Each number is 50 + 15 x the weight over its row's rms, rounded and kept within 0 to 99. Layers, rows and columns count from 0. The size before them is the row's rms in percent of the matrix's.

# layer 11 attention query, 64x64, rms 0.395, rows 0-63, columns 32-63
103:83 45 50 49 44 27 74 53 53 71 77 58 44 57 23 45 69 66 44 55 13 51 63 75 63 40 53 52 32 42 57 47
093:65 46 53 66 45 36 49 12 53 33 55 52 20 56 49 36 36 64 54 50 35 53 19 22 20 63 70 50 27 57 76 54
090:33 65 52 46 75 52 50 56 57 56 34 33 43 44 73 40 42 68 29 55 69 55 54 67 59 48 57 32 68 75 31 84
084:59 58 51 50 40 84 61 34 53 49 48 60 73 79 71 55 53 28 50 29 58 40 54 58 41 50 53 38 34 59 67 57
106:50 56 40 68 69 62 26 63 53 49 80 55 62 54 56 59 61 45 43 51 42 38 51 26 45 44 23 51 56 34 38 51
099:52 48 52 21 48 54 39 46 50 43 67 53 66 39 26 61 80 63 62 64 81 70 40 45 40 67 70 47 43 47 08 50
099:51 48 62 20 35 28 49 34 24 54 54 50 68 42 71 45 60 58 37 57 55 63 47 66 33 32 75 44 78 41 70 46
084:54 25 51 31 26 63 31 67 44 42 49 46 54 55 62 61 53 64 45 50 73 63 32 56 66 47 59 61 37 27 58 65
107:55 45 69 36 72 66 56 47 34 43 37 52 63 68 81 36 84 48 53 45 72 36 65 39 40 39 41 62 50 91 56 65
092:28 69 32 56 58 59 51 52 48 41 81 77 40 54 51 39 27 45 28 82 61 46 56 40 54 65 37 39 54 44 47 65
102:79 81 64 54 85 31 55 53 53 64 58 56 50 63 56 52 33 26 34 29 55 61 70 53 51 27 37 45 45 60 37 35
100:51 72 50 55 48 66 48 38 48 27 59 47 29 44 75 50 32 41 47 38 58 53 28 49 50 49 42 28 27 43 45 61
101:69 46 55 39 50 56 51 23 18 62 93 53 37 63 57 44 43 48 49 47 34 52 61 41 50 54 51 55 64 53 36 45
105:72 99 40 26 40 58 47 44 51 45 53 39 43 58 70 43 44 30 33 50 59 31 43 55 68 49 38 61 24 45 51 43
108:75 72 73 55 27 67 44 57 26 55 45 40 80 61 40 62 39 58 64 47 15 36 72 46 30 41 39 58 50 33 57 56
095:71 54 70 36 60 33 44 79 54 56 58 66 22 43 55 48 56 83 39 63 41 23 59 81 34 21 39 69 48 64 73 50
104:50 50 21 53 42 48 47 56 35 30 36 43 36 52 57 63 35 68 51 59 73 51 31 19 49 50 43 58 22 29 30 37
100:67 46 45 55 25 39 80 49 63 32 65 55 46 47 69 65 59 49 23 40 58 38 61 80 64 33 36 20 36 56 43 32
101:36 31 55 77 40 58 58 61 59 50 48 80 61 24 52 35 56 47 35 38 55 35 42 60 46 74 63 45 61 40 55 35
090:70 63 35 54 35 54 61 60 55 52 40 57 61 53 40 56 57 42 68 69 80 55 50 32 24 29 31 37 68 44 46 27
102:55 52 32 39 73 56 44 30 65 74 50 41 42 54 53 61 50 51 24 49 74 80 29 47 28 53 72 82 57 45 59 40
105:30 53 38 56 47 65 26 61 59 39 59 56 54 62 73 27 24 52 67 75 53 49 34 58 59 68 48 50 28 52 62 58
098:39 51 39 26 33 36 62 39 51 68 48 36 50 31 72 51 55 67 65 39 49 52 52 71 42 22 53 46 51 24 70 71
100:60 67 42 46 33 55 90 56 70 46 34 53 64 59 67 52 46 58 51 48 60 75 48 59 55 53 53 56 46 73 57 59
105:58 49 36 56 50 44 68 39 61 57 69 33 59 29 39 82 59 32 55 70 55 32 24 48 75 49 65 30 61 43 38 57
093:46 41 22 57 46 54 45 41 35 44 22 45 55 48 48 49 40 46 27 30 49 24 52 60 40 30 67 76 62 52 54 64
091:39 48 53 61 44 57 39 39 53 40 19 10 38 53 52 44 49 68 46 48 38 58 52 27 22 50 39 50 43 47 65 58
103:32 60 42 51 53 56 62 24 36 56 56 35 35 79 52 39 38 54 47 48 55 49 42 74 25 60 68 24 32 30 37 27
087:66 33 40 42 41 54 78 46 61 42 68 59 49 50 73 54 59 49 56 50 48 81 57 35 69 24 56 37 50 53 47 28
095:42 42 60 61 53 41 37 58 64 29 77 70 47 53 04 48 72 71 39 42 62 35 59 72 32 22 61 45 53 58 38 62
091:57 33 57 15 47 63 30 62 64 33 48 61 26 27 44 24 36 44 40 56 32 52 32 55 73 69 51 46 57 53 55 38
088:62 46 47 81 46 69 44 55 55 91 55 47 44 36 70 61 66 71 28 52 64 43 57 58 55 61 66 59 64 42 33 54
117:54 72 49 31 58 79 37 38 31 44 59 43 31 44 62 60 21 44 37 16 69 45 44 37 40 57 73 26 48 52 51 52
089:54 48 69 37 52 31 52 57 59 41 60 44 50 47 37 57 26 38 29 66 59 20 51 79 35 54 36 68 67 54 59 33
102:52 45 45 56 45 53 42 51 52 58 69 79 51 60 35 56 45 71 62 57 08 47 64 45 47 38 20 64 75 36 68 62
102:24 57 58 64 53 40 72 36 48 34 23 39 48 35 33 71 11 64 51 19 33 51 77 44 44 48 64 43 49 37 65 43
093:82 46 69 77 34 61 39 58 29 48 66 67 54 60 48 48 20 45 37 59 25 33 38 52 54 40 49 50 30 34 51 57
086:32 67 75 58 40 59 60 41 25 59 81 52 53 77 27 51 54 40 49 64 32 42 85 25 39 45 37 49 53 51 62 24
099:44 35 55 34 72 45 31 70 46 63 51 50 66 56 66 44 61 43 42 48 68 59 57 36 63 39 39 20 73 46 74 34
098:61 65 41 66 48 59 60 63 63 40 61 21 35 43 77 56 46 32 39 50 58 88 53 91 54 55 44 14 57 45 40 45
101:35 47 46 57 63 59 31 36 35 48 31 48 47 74 65 49 51 66 43 46 56 20 59 33 29 43 63 36 55 45 60 68
081:47 65 75 45 54 58 46 42 36 52 67 31 30 80 22 18 34 61 43 32 68 40 50 55 46 32 39 50 77 26 46 53
111:24 60 69 39 64 60 36 65 54 51 50 60 72 75 28 26 65 56 56 57 48 60 77 23 43 44 50 49 73 27 71 59
097:53 36 30 39 66 52 54 43 57 47 56 43 47 55 43 48 62 24 64 43 66 67 49 53 43 57 34 32 69 42 31 72
101:39 60 63 71 35 59 63 08 26 37 46 61 27 51 20 55 54 44 68 55 39 39 67 23 55 43 55 54 28 39 47 63
098:43 46 34 50 43 38 74 46 40 35 85 21 47 25 51 16 52 45 43 51 41 60 49 46 65 43 61 61 67 72 63 43
111:30 50 29 35 67 27 44 59 51 64 51 50 60 55 37 44 69 63 52 46 53 57 22 61 75 51 45 48 36 60 56 95
124:53 63 56 49 30 62 42 48 40 50 83 29 39 60 51 60 38 37 73 23 56 32 90 52 60 48 43 31 65 61 35 26
095:73 67 43 67 55 37 50 48 60 77 66 28 55 33 40 38 66 72 51 61 46 59 50 55 58 42 43 30 15 53 17 50
095:92 72 23 72 31 49 55 55 26 60 56 34 56 47 42 57 63 64 60 66 23 44 75 62 51 71 44 49 62 72 44 33
091:59 62 65 34 70 60 52 34 47 34 55 28 49 65 21 33 40 70 21 60 36 27 51 48 70 78 53 68 35 40 27 59
097:67 61 57 42 77 39 40 55 70 65 43 52 55 40 88 50 29 21 45 51 38 51 50 47 44 38 26 50 51 56 66 73
127:56 70 70 62 46 65 69 01 21 45 72 64 66 58 50 55 41 41 68 32 50 52 66 40 38 50 40 41 67 36 62 39
087:46 33 39 74 68 78 44 57 77 45 61 47 30 27 56 45 36 49 62 53 56 70 22 78 43 53 64 52 33 47 49 50
107:42 53 93 69 55 63 24 65 75 47 55 40 68 51 45 25 54 45 54 43 68 48 50 51 32 38 54 25 76 47 53 52
124:40 42 30 67 59 65 45 54 76 48 33 73 55 39 57 64 39 40 54 42 72 78 65 52 70 37 43 00 61 53 47 57
099:59 37 51 34 61 54 41 46 76 37 62 24 43 54 68 45 64 42 38 42 50 71 32 80 47 22 45 56 47 70 45 47
116:37 52 55 50 67 53 44 62 72 37 39 51 52 44 44 19 57 78 57 75 79 37 45 40 33 57 18 52 65 32 39 67
107:44 60 43 59 41 59 40 34 30 54 56 71 81 58 63 29 48 46 98 45 25 23 71 23 47 26 49 60 40 37 67 51
098:52 64 59 33 57 48 53 61 71 68 58 48 46 32 55 53 56 43 32 41 14 52 38 66 49 30 27 43 80 26 68 63
092:54 44 45 31 67 45 37 41 59 41 37 48 48 47 57 49 57 66 56 38 42 56 12 57 49 24 43 33 55 57 80 49
100:69 59 21 55 39 55 59 39 50 59 49 36 50 21 55 69 41 56 39 28 66 89 47 78 48 52 29 34 52 57 57 47
102:31 49 45 45 72 59 59 37 57 18 58 43 38 37 86 41 67 52 35 36 65 57 34 55 65 67 64 39 41 45 57 00
103:72 54 54 56 68 51 38 25 63 30 49 33 42 23 59 60 51 56 53 45 81 58 39 59 96 43 65 39 55 57 49 55
# layer 11 attention key, 64x64, rms 0.384, rows 0-63, columns 32-63
109:59 56 48 52 59 35 57 40 54 60 78 51 62 53 01 36 53 44 53 60 48 50 70 55 66 63 41 82 45 46 69 46
106:72 43 29 66 51 34 54 27 85 26 66 53 45 31 58 35 30 49 50 41 45 56 21 26 28 59 50 39 49 71 60 80
100:42 40 48 41 66 45 36 64 33 72 34 44 50 60 68 38 37 33 18 38 57 43 56 73 51 13 87 28 51 68 70 63
103:62 29 43 61 39 79 76 23 46 27 59 31 35 63 59 44 37 20 42 47 40 45 68 65 58 59 39 44 34 58 25 35
107:54 60 40 62 63 47 55 88 62 35 64 44 49 43 52 79 64 53 41 54 28 49 39 56 41 38 30 66 59 52 52 57
103:47 34 63 20 36 49 54 64 55 52 51 56 56 37 38 48 68 64 75 69 76 69 46 48 48 44 72 37 32 60 12 42
095:44 30 53 44 30 53 46 24 45 55 72 46 73 31 47 42 42 50 38 67 67 65 51 48 32 58 74 52 85 33 43 45
095:32 32 41 41 26 45 42 51 56 44 50 46 59 60 48 64 55 72 56 35 91 70 40 55 76 76 43 48 49 32 45 53
099:43 51 57 50 65 50 78 52 50 44 44 68 60 52 68 49 86 43 55 51 56 41 73 38 49 46 27 64 33 65 56 72
112:41 63 42 40 41 45 43 47 41 37 73 66 50 46 43 31 26 39 33 62 49 43 65 42 40 62 46 48 59 43 60 62
106:73 63 73 52 67 35 54 35 60 66 66 38 34 44 66 62 44 46 33 41 48 82 67 58 39 31 25 48 59 50 34 56
092:70 64 53 56 56 46 26 63 56 50 55 33 52 32 58 62 25 21 36 54 53 37 58 39 64 51 52 50 34 49 33 36
102:46 43 43 45 51 42 57 32 11 47 73 54 15 47 62 51 56 54 60 36 38 80 43 51 23 68 24 64 48 64 40 54
082:50 79 03 12 52 62 40 56 59 59 37 39 37 58 60 65 35 65 36 57 71 58 55 68 65 59 40 53 32 46 49 43
106:62 56 61 69 27 75 41 52 37 48 37 59 75 54 28 39 42 41 46 68 29 39 51 35 38 38 31 62 48 29 43 48
111:71 58 54 60 75 39 63 59 44 59 52 47 14 37 47 40 39 73 35 79 34 26 67 68 48 40 30 61 55 53 28 52
109:49 47 37 61 47 43 40 45 36 36 42 44 56 56 59 44 38 64 39 63 57 56 63 27 50 52 53 63 18 42 62 13
096:67 55 31 57 09 50 71 41 68 19 59 49 71 40 49 76 70 55 18 50 54 32 63 51 56 45 36 43 39 54 50 36
104:50 21 63 51 21 40 70 67 33 47 73 55 70 25 66 43 57 64 43 21 38 39 53 62 49 79 76 46 54 41 31 43
094:64 35 40 44 32 51 86 66 58 36 51 60 62 46 31 34 56 49 68 70 68 50 43 43 26 46 37 28 48 57 53 36
113:46 62 53 62 77 63 44 51 66 53 75 18 36 65 29 53 62 46 25 59 60 39 29 31 51 52 66 84 49 46 26 59
104:42 55 50 53 35 50 38 61 64 38 75 46 55 51 83 29 00 40 75 42 39 60 40 53 47 61 64 41 29 48 49 60
103:38 39 31 35 32 30 57 52 66 69 54 50 56 16 74 35 37 56 66 39 53 60 65 61 45 45 45 38 47 37 54 52
096:49 71 30 37 66 60 80 62 68 33 28 65 51 71 43 70 61 70 39 73 50 62 25 45 71 57 43 60 57 54 59 71
099:62 53 42 58 49 27 72 54 49 64 60 38 55 43 42 81 61 29 49 88 48 35 28 52 69 40 65 35 67 49 58 53
105:51 32 11 84 53 53 56 41 56 40 28 47 46 48 49 40 44 21 44 43 60 34 56 53 62 58 55 76 49 53 58 76
114:47 50 72 60 36 55 28 57 60 41 41 12 53 47 77 30 58 85 43 54 41 51 68 36 40 30 61 38 58 61 74 42
115:69 65 44 58 36 64 55 31 47 68 48 59 40 78 48 42 40 47 34 48 54 38 52 54 42 39 83 25 24 14 30 33
090:38 52 65 20 39 25 64 29 57 56 61 40 73 54 58 48 75 57 47 45 54 43 54 38 51 22 37 37 47 53 54 36
104:49 60 61 63 38 49 41 35 63 40 52 68 55 67 08 52 61 57 56 48 68 39 71 57 23 19 63 69 57 52 68 60
111:43 40 63 30 60 49 35 68 54 38 44 70 62 25 53 39 42 75 53 51 39 43 35 49 68 74 58 46 50 59 74 36
099:66 57 58 66 54 47 40 77 50 72 43 40 59 49 62 48 63 59 31 52 58 26 27 47 50 57 68 65 53 43 38 71
117:52 50 40 17 77 90 43 54 37 37 59 70 41 69 55 80 46 47 49 16 62 44 27 45 49 57 60 44 33 48 43 36
095:77 39 48 67 45 65 76 63 53 55 68 53 53 38 56 52 26 45 41 28 81 42 65 52 40 39 39 47 75 50 41 45
087:63 53 51 56 62 57 46 81 56 94 62 50 40 48 45 39 57 57 56 40 22 64 82 47 42 53 38 36 66 40 56 90
094:33 34 52 40 45 47 69 29 37 44 29 50 62 52 46 79 21 54 38 45 58 53 60 57 32 42 66 53 52 57 81 16
106:63 42 40 60 46 77 51 32 37 40 61 62 57 34 57 36 23 36 40 55 27 45 61 58 62 47 28 59 35 36 19 78
091:58 72 65 58 52 50 61 35 27 50 63 69 38 44 51 31 41 60 39 54 44 25 63 39 42 77 36 35 42 08 45 26
085:49 59 47 49 11 56 47 56 34 48 81 39 34 49 65 39 70 35 42 35 48 54 57 35 66 26 41 38 56 50 48 35
090:73 71 44 49 37 54 82 57 70 41 52 30 36 24 66 70 53 37 42 64 46 72 49 50 30 43 41 13 54 75 42 30
091:38 69 67 65 41 60 62 35 42 76 23 59 51 52 59 57 44 49 39 47 31 23 72 36 37 65 68 57 49 56 77 62
095:47 42 58 65 65 51 43 62 54 40 59 55 61 58 37 58 59 63 27 42 63 53 65 58 32 35 57 67 26 50 40 62
100:41 51 84 67 51 48 53 69 45 69 62 58 70 74 44 29 50 41 46 52 40 59 56 45 49 34 45 37 53 45 46 64
100:63 35 63 21 60 49 64 31 60 43 65 48 59 35 52 50 86 57 48 59 69 55 26 48 52 47 40 54 55 55 52 71
085:35 57 40 45 54 35 40 34 73 59 37 63 69 29 66 55 42 51 76 51 41 44 47 43 44 26 30 55 58 11 56 52
100:67 34 38 32 62 29 65 50 45 17 54 30 52 18 79 29 51 43 50 58 26 47 45 49 51 50 62 65 52 57 62 69
097:65 47 20 30 64 65 43 73 54 64 51 66 52 62 57 49 82 87 51 70 48 51 19 65 63 56 46 38 46 44 32 73
110:41 55 71 34 48 54 56 38 15 40 63 42 32 70 51 77 34 12 66 31 51 44 70 55 33 46 72 46 64 37 60 31
095:75 62 66 53 28 40 70 38 41 40 85 37 53 80 51 45 78 82 45 50 51 57 57 57 44 48 48 54 05 76 22 31
097:53 79 12 80 45 52 36 54 33 40 57 40 53 27 36 47 47 56 68 62 29 55 56 36 57 58 29 35 65 51 71 48
108:58 68 40 50 99 41 53 71 49 46 25 31 49 71 48 55 44 45 19 56 38 37 49 47 44 50 46 87 56 34 47 54
091:67 72 60 41 38 35 18 58 51 82 50 44 50 35 35 36 47 49 63 50 55 41 31 68 48 25 44 68 48 53 78 56
119:62 74 52 72 58 66 71 21 41 47 46 46 77 49 53 53 67 43 56 51 54 45 84 38 42 45 43 63 79 42 54 49
091:67 53 39 53 44 57 59 35 68 47 30 30 41 27 67 65 30 60 83 43 52 56 35 62 43 55 48 55 27 54 29 30
082:37 69 73 66 31 67 58 72 73 15 63 57 68 43 53 55 45 51 61 19 73 45 65 35 45 57 49 41 45 43 48 40
099:63 64 49 36 46 43 52 51 66 53 40 54 41 25 54 67 36 26 75 46 50 50 50 62 83 63 64 15 53 30 63 52
080:58 50 36 65 64 53 48 45 66 44 50 63 51 39 73 49 63 47 30 63 65 77 64 47 32 34 65 37 57 88 44 19
107:33 44 46 41 75 36 67 69 55 52 51 46 39 44 51 29 68 63 58 64 62 34 53 56 40 25 37 55 29 47 60 98
091:41 51 61 82 37 71 29 43 34 38 31 65 50 58 61 32 44 67 85 51 66 54 76 60 49 22 42 42 58 31 75 49
090:61 85 51 31 34 64 74 47 53 44 61 32 38 34 41 34 61 62 48 43 56 28 26 61 38 59 41 74 49 28 60 62
092:49 59 49 53 47 40 39 52 64 46 33 35 27 14 72 49 48 75 43 54 37 42 35 31 58 34 50 48 28 63 89 40
096:78 63 22 55 48 68 54 57 62 51 27 42 49 11 45 73 64 60 39 62 70 66 69 89 46 50 66 33 51 39 68 40
102:51 42 46 40 43 52 64 34 39 54 46 47 39 44 84 51 54 35 44 17 48 47 58 32 64 56 84 46 46 39 67 27
107:61 46 33 39 74 54 40 44 68 27 68 40 46 40 66 60 31 53 49 40 59 30 43 64 61 60 70 41 47 24 56 53
# layer 11 attention value, 64x64, rms 0.337, rows 0-42, columns 32-63
111:23 70 64 46 43 45 45 40 54 34 45 55 29 49 77 28 52 46 37 58 64 60 65 65 28 42 44 46 50 58 45 40
097:47 43 55 30 65 67 74 67 41 50 38 58 38 59 56 30 29 42 15 43 56 74 43 84 36 60 29 51 70 42 37 58
108:58 63 50 86 79 74 87 80 57 44 77 57 36 66 56 35 43 43 62 56 42 51 62 33 34 51 63 52 60 32 28 33
102:27 66 59 36 41 49 43 45 74 72 49 61 29 47 53 37 47 75 53 47 42 54 62 50 80 38 35 61 85 74 47 35
100:46 35 54 63 31 58 48 70 66 48 71 43 56 60 49 32 62 72 44 33 65 42 35 76 34 27 20 44 49 37 48 47
095:70 35 59 56 66 47 50 52 47 38 46 52 33 65 54 41 28 78 67 84 15 55 49 68 69 70 47 50 70 64 50 33
096:68 47 47 57 75 42 46 62 31 52 61 63 49 32 45 40 67 22 15 59 71 52 56 12 54 52 66 23 59 38 67 56
104:46 67 67 40 39 51 77 52 64 80 56 74 50 47 43 45 59 50 56 76 43 34 42 45 60 44 61 25 20 44 71 28
096:63 52 39 55 64 55 73 53 65 34 53 45 72 59 47 43 50 44 46 35 37 52 62 52 65 49 58 71 59 37 63 16
102:63 50 29 40 54 73 51 49 47 26 60 37 47 51 37 12 37 70 42 68 66 66 81 48 54 46 75 54 49 59 72 45
098:38 70 61 50 61 67 41 39 39 52 53 62 51 37 48 58 48 83 52 37 60 71 50 55 27 67 18 52 27 57 74 40
102:51 87 30 67 32 36 77 74 51 49 45 64 37 61 60 41 33 61 68 59 51 38 49 62 57 51 77 51 79 63 66 51
107:54 61 10 64 56 60 70 56 61 27 53 52 46 70 47 39 44 63 79 43 65 59 19 44 61 23 36 49 59 44 29 36
101:46 47 40 59 64 60 43 17 52 62 75 65 62 58 45 35 34 58 51 53 53 31 60 84 42 55 58 38 54 60 31 58
111:52 47 42 49 48 73 52 72 64 58 54 53 28 45 44 42 55 34 62 51 57 48 53 21 86 55 40 55 25 67 53 62
104:44 65 39 53 59 16 49 56 41 57 42 30 62 61 32 51 73 60 36 19 12 58 67 23 33 26 61 49 51 50 61 48
102:39 62 43 84 53 52 34 62 44 22 50 29 38 76 34 27 62 61 27 35 65 40 40 68 34 45 63 54 54 60 59 55
101:32 23 70 52 51 56 54 57 35 03 29 48 56 38 39 72 55 41 49 43 37 48 47 70 52 18 68 76 41 75 49 86
100:51 59 55 47 70 55 61 37 53 57 11 14 34 57 40 62 67 36 39 60 37 21 43 46 51 37 10 64 51 51 49 61
118:41 27 44 63 53 60 45 38 41 92 49 46 58 61 29 43 48 25 53 49 55 50 43 47 31 68 34 69 58 48 90 47
104:70 21 45 45 54 72 60 37 62 49 44 72 20 49 52 67 70 48 37 41 50 61 60 58 08 45 44 61 70 42 67 39
088:38 32 60 78 36 29 73 47 45 64 26 65 35 42 43 55 51 46 34 28 54 83 35 39 52 36 46 39 38 40 24 64
101:43 49 94 58 66 46 59 29 72 56 58 41 47 46 37 72 52 54 40 50 57 77 80 58 60 60 52 38 46 40 71 34
106:66 54 61 70 59 46 43 50 78 43 46 39 51 93 54 74 53 46 68 34 54 50 35 55 71 75 33 41 55 39 65 43
099:62 61 56 83 53 42 47 60 62 43 44 52 41 35 69 43 62 55 41 68 43 33 39 52 60 54 52 57 67 40 29 15
095:42 57 74 50 59 66 53 40 38 69 57 36 64 18 54 74 31 52 58 42 75 38 10 67 41 09 56 69 60 34 54 42
111:31 50 53 79 77 50 55 47 66 45 71 56 42 45 61 55 54 50 11 68 62 57 59 51 66 48 50 57 23 38 73 65
106:65 77 76 57 48 28 39 77 54 14 41 56 57 45 47 46 62 51 59 61 64 51 66 39 69 56 36 31 47 53 49 46
099:41 47 35 81 51 38 45 42 59 48 76 46 42 18 51 37 20 50 34 51 35 44 32 09 38 42 32 32 48 60 57 71
111:39 62 32 48 38 43 42 72 65 29 75 47 66 61 37 60 48 58 35 36 42 61 61 34 66 66 60 42 86 38 32 31
103:63 66 56 41 55 36 36 45 39 36 28 71 64 33 38 56 19 59 48 28 64 59 45 32 58 55 23 59 55 47 49 44
109:45 76 53 54 41 77 55 35 57 40 67 85 51 54 53 84 66 45 61 51 45 57 19 44 65 36 30 61 41 61 68 26
088:30 18 47 61 77 59 59 47 38 65 39 44 66 41 46 42 48 63 53 52 61 42 73 68 36 67 25 46 57 46 16 71
091:53 25 63 51 69 62 42 62 36 44 52 43 38 41 52 20 65 25 45 51 53 47 59 12 46 92 25 40 41 56 48 45
095:39 49 32 69 59 68 36 50 56 39 39 64 22 64 31 27 50 59 54 55 48 78 39 43 54 38 42 47 76 79 65 55
089:69 47 40 52 78 29 95 56 43 67 66 42 73 38 50 33 50 55 36 54 62 55 52 47 58 52 55 16 41 37 68 51
098:35 70 67 50 55 55 77 45 53 20 49 66 72 48 47 34 44 46 46 50 60 52 43 67 39 62 36 45 27 59 41 36
113:44 33 70 59 64 56 58 46 36 77 32 35 68 45 19 33 63 65 31 50 56 34 28 33 61 64 48 69 68 30 80 54
090:62 12 58 54 50 71 71 58 49 33 67 43 47 51 46 30 53 56 48 57 30 59 44 34 55 38 37 55 61 22 25 47
088:39 39 64 84 63 42 42 58 46 16 61 35 41 41 56 52 46 51 67 50 48 34 54 48 72 49 79 33 62 50 17 53
107:66 55 37 55 51 63 33 52 40 42 30 46 65 76 50 33 36 48 57 49 59 82 34 63 36 36 49 54 28 49 75 57
097:59 77 26 46 10 48 34 45 55 60 70 70 61 35 58 65 55 51 64 62 34 47 42 63 54 36 50 66 39 64 64 40
089:43 80 79 32 27 18 60 65 54 39 36 43 55 36 26 45 31 42 63 35 67 59 64 49 41 50 33 41 49 83 37 63
# layer 11 attention output (transposed), 64x64, rms 0.296, rows 0-42, columns 32-63
107:71 45 20 41 73 64 58 64 51 63 35 45 66 36 40 68 50 43 46 29 30 46 50 34 61 68 52 44 64 37 74 37
095:41 50 27 50 30 32 27 40 69 47 69 42 56 26 41 78 77 63 69 52 40 51 30 57 60 47 75 61 35 63 49 46
112:43 32 56 34 10 49 19 46 42 49 30 42 54 35 53 62 56 55 59 59 66 48 47 73 57 56 37 42 39 56 67 62
109:99 43 30 61 57 66 62 52 39 30 52 55 62 33 47 68 67 50 34 59 49 40 38 43 44 54 69 24 26 17 21 45
108:72 61 61 25 75 47 48 37 37 62 38 56 55 46 41 67 54 37 46 54 33 58 64 40 49 56 65 62 52 62 59 52
100:15 54 56 41 29 59 50 44 55 63 53 47 76 40 46 66 59 35 31 20 81 25 59 30 34 43 68 51 35 36 25 54
099:41 56 49 35 41 72 60 38 68 46 48 40 72 45 52 51 32 90 59 46 33 48 45 69 47 49 17 86 53 55 20 47
104:57 34 68 63 59 71 18 44 52 38 47 33 54 47 48 44 45 33 50 44 70 72 53 43 64 49 43 55 84 58 22 60
107:38 48 61 68 47 49 39 54 52 63 55 65 30 45 62 51 60 59 75 56 77 47 57 33 34 52 33 21 52 53 49 79
095:22 42 53 62 52 43 49 70 50 75 55 79 54 56 68 84 71 30 58 24 06 25 38 43 44 62 39 54 52 46 45 66
096:48 13 42 55 50 41 58 62 53 61 52 48 44 55 66 49 50 32 36 52 37 34 59 48 62 33 85 53 57 56 42 44
098:77 31 75 27 62 71 33 29 73 61 56 45 40 33 48 46 68 53 30 43 42 50 56 45 49 47 25 57 46 21 44 64
100:62 43 84 42 49 35 43 54 42 73 52 40 45 29 58 59 32 44 33 37 04 33 76 48 29 77 64 57 35 46 67 66
110:30 40 62 46 27 38 59 76 09 40 30 51 35 59 35 69 58 41 54 36 39 50 63 26 69 47 35 39 47 35 66 29
100:56 54 56 39 48 18 64 36 52 26 48 64 66 46 61 42 39 55 34 49 51 44 47 68 26 45 64 33 76 42 51 31
107:44 30 57 52 33 79 33 57 59 57 50 71 51 52 75 33 17 37 79 61 66 45 36 64 56 61 52 58 37 64 53 66
097:60 44 51 24 51 47 72 76 60 81 45 59 66 44 63 78 44 47 80 73 40 63 61 51 52 58 37 52 66 46 57 54
108:57 80 52 32 40 32 27 59 64 90 75 45 46 58 72 52 51 51 61 47 70 44 52 37 52 83 58 22 43 33 56 33
104:41 34 59 50 20 37 40 75 47 47 71 75 60 30 49 30 35 64 63 56 45 81 31 68 60 43 81 22 49 64 37 34
106:48 43 52 42 49 22 50 70 52 22 48 56 40 51 68 50 58 61 66 53 55 70 47 63 61 28 59 44 40 55 35 59
102:36 59 34 66 48 37 51 65 27 53 59 26 81 51 57 40 39 60 52 39 41 39 47 44 74 49 53 60 33 57 31 49
096:48 58 47 23 62 50 32 54 34 33 78 23 41 73 45 59 34 51 64 83 47 19 51 68 56 56 51 41 34 64 68 50
106:45 42 12 34 37 71 36 69 26 52 42 64 44 59 52 40 30 44 43 42 40 32 29 41 45 46 34 48 37 46 32 52
106:47 51 41 31 45 38 50 70 53 74 31 53 48 12 53 31 46 58 52 64 52 53 61 31 34 48 77 72 18 71 45 48
107:64 36 52 30 39 66 57 38 48 54 68 46 80 62 36 66 60 52 47 54 70 62 33 65 53 45 40 16 42 64 76 83
100:54 35 32 38 38 31 44 51 71 27 49 61 35 70 37 12 76 61 52 74 21 48 78 31 58 73 33 29 47 68 39 56
105:61 46 68 20 28 68 57 49 22 45 42 36 52 60 43 45 49 49 68 24 36 40 59 35 33 47 38 41 72 69 19 31
100:42 35 41 29 68 73 79 05 41 76 72 51 60 55 69 59 37 67 30 52 57 60 42 51 45 46 64 77 57 48 38 58
102:21 49 62 50 52 66 46 52 04 50 24 51 50 72 39 56 68 54 50 59 53 54 77 92 56 61 70 57 45 49 37 33
107:63 64 74 48 54 55 44 18 26 49 35 59 58 14 65 34 58 53 64 64 58 37 46 52 49 44 38 43 31 62 64 64
093:39 11 52 66 24 52 50 42 40 59 72 39 54 53 71 35 68 46 40 65 45 38 41 57 39 21 58 42 37 71 49 30
114:63 36 46 62 55 35 35 72 50 59 22 17 37 45 50 22 35 64 63 65 56 54 80 73 43 54 79 41 46 40 55 57
095:52 52 39 30 52 49 39 66 66 82 36 50 65 56 38 30 40 36 78 61 48 46 42 44 40 48 61 65 45 44 64 47
085:55 76 47 61 21 33 14 49 63 69 41 40 24 24 35 61 36 69 68 66 43 44 78 48 39 57 57 36 69 38 73 61
097:45 56 50 20 40 25 45 39 49 40 48 37 34 72 26 47 61 38 36 51 31 21 40 77 35 48 31 36 37 59 54 29
086:43 39 63 65 48 54 28 30 45 47 47 59 47 68 58 64 51 19 75 18 40 41 70 32 40 42 56 80 50 49 37 41
100:80 79 46 59 43 50 53 50 64 50 33 40 53 33 35 37 48 52 49 41 53 57 39 44 27 23 40 44 60 31 58 48
115:42 47 39 46 45 39 35 70 26 47 51 55 17 44 56 70 24 34 49 28 36 50 80 45 68 60 74 29 44 55 50 07
091:08 73 41 76 69 65 38 57 66 79 32 53 51 42 52 62 23 47 61 49 59 51 63 51 63 48 33 44 54 60 61 62
099:35 55 36 29 62 23 60 57 55 36 02 43 62 30 64 19 59 56 37 52 36 61 52 32 42 33 59 48 52 38 45 43
098:62 73 53 23 42 78 43 17 36 42 54 41 48 24 33 59 68 48 45 72 62 50 47 68 79 52 36 40 68 69 31 24
094:53 17 42 41 57 64 56 49 69 42 57 64 49 75 39 57 41 55 37 73 73 55 43 55 57 24 38 07 45 60 24 54
079:78 52 53 81 58 55 49 47 40 57 20 63 62 39 36 56 39 77 51 62 28 52 43 60 35 59 37 43 62 68 37 69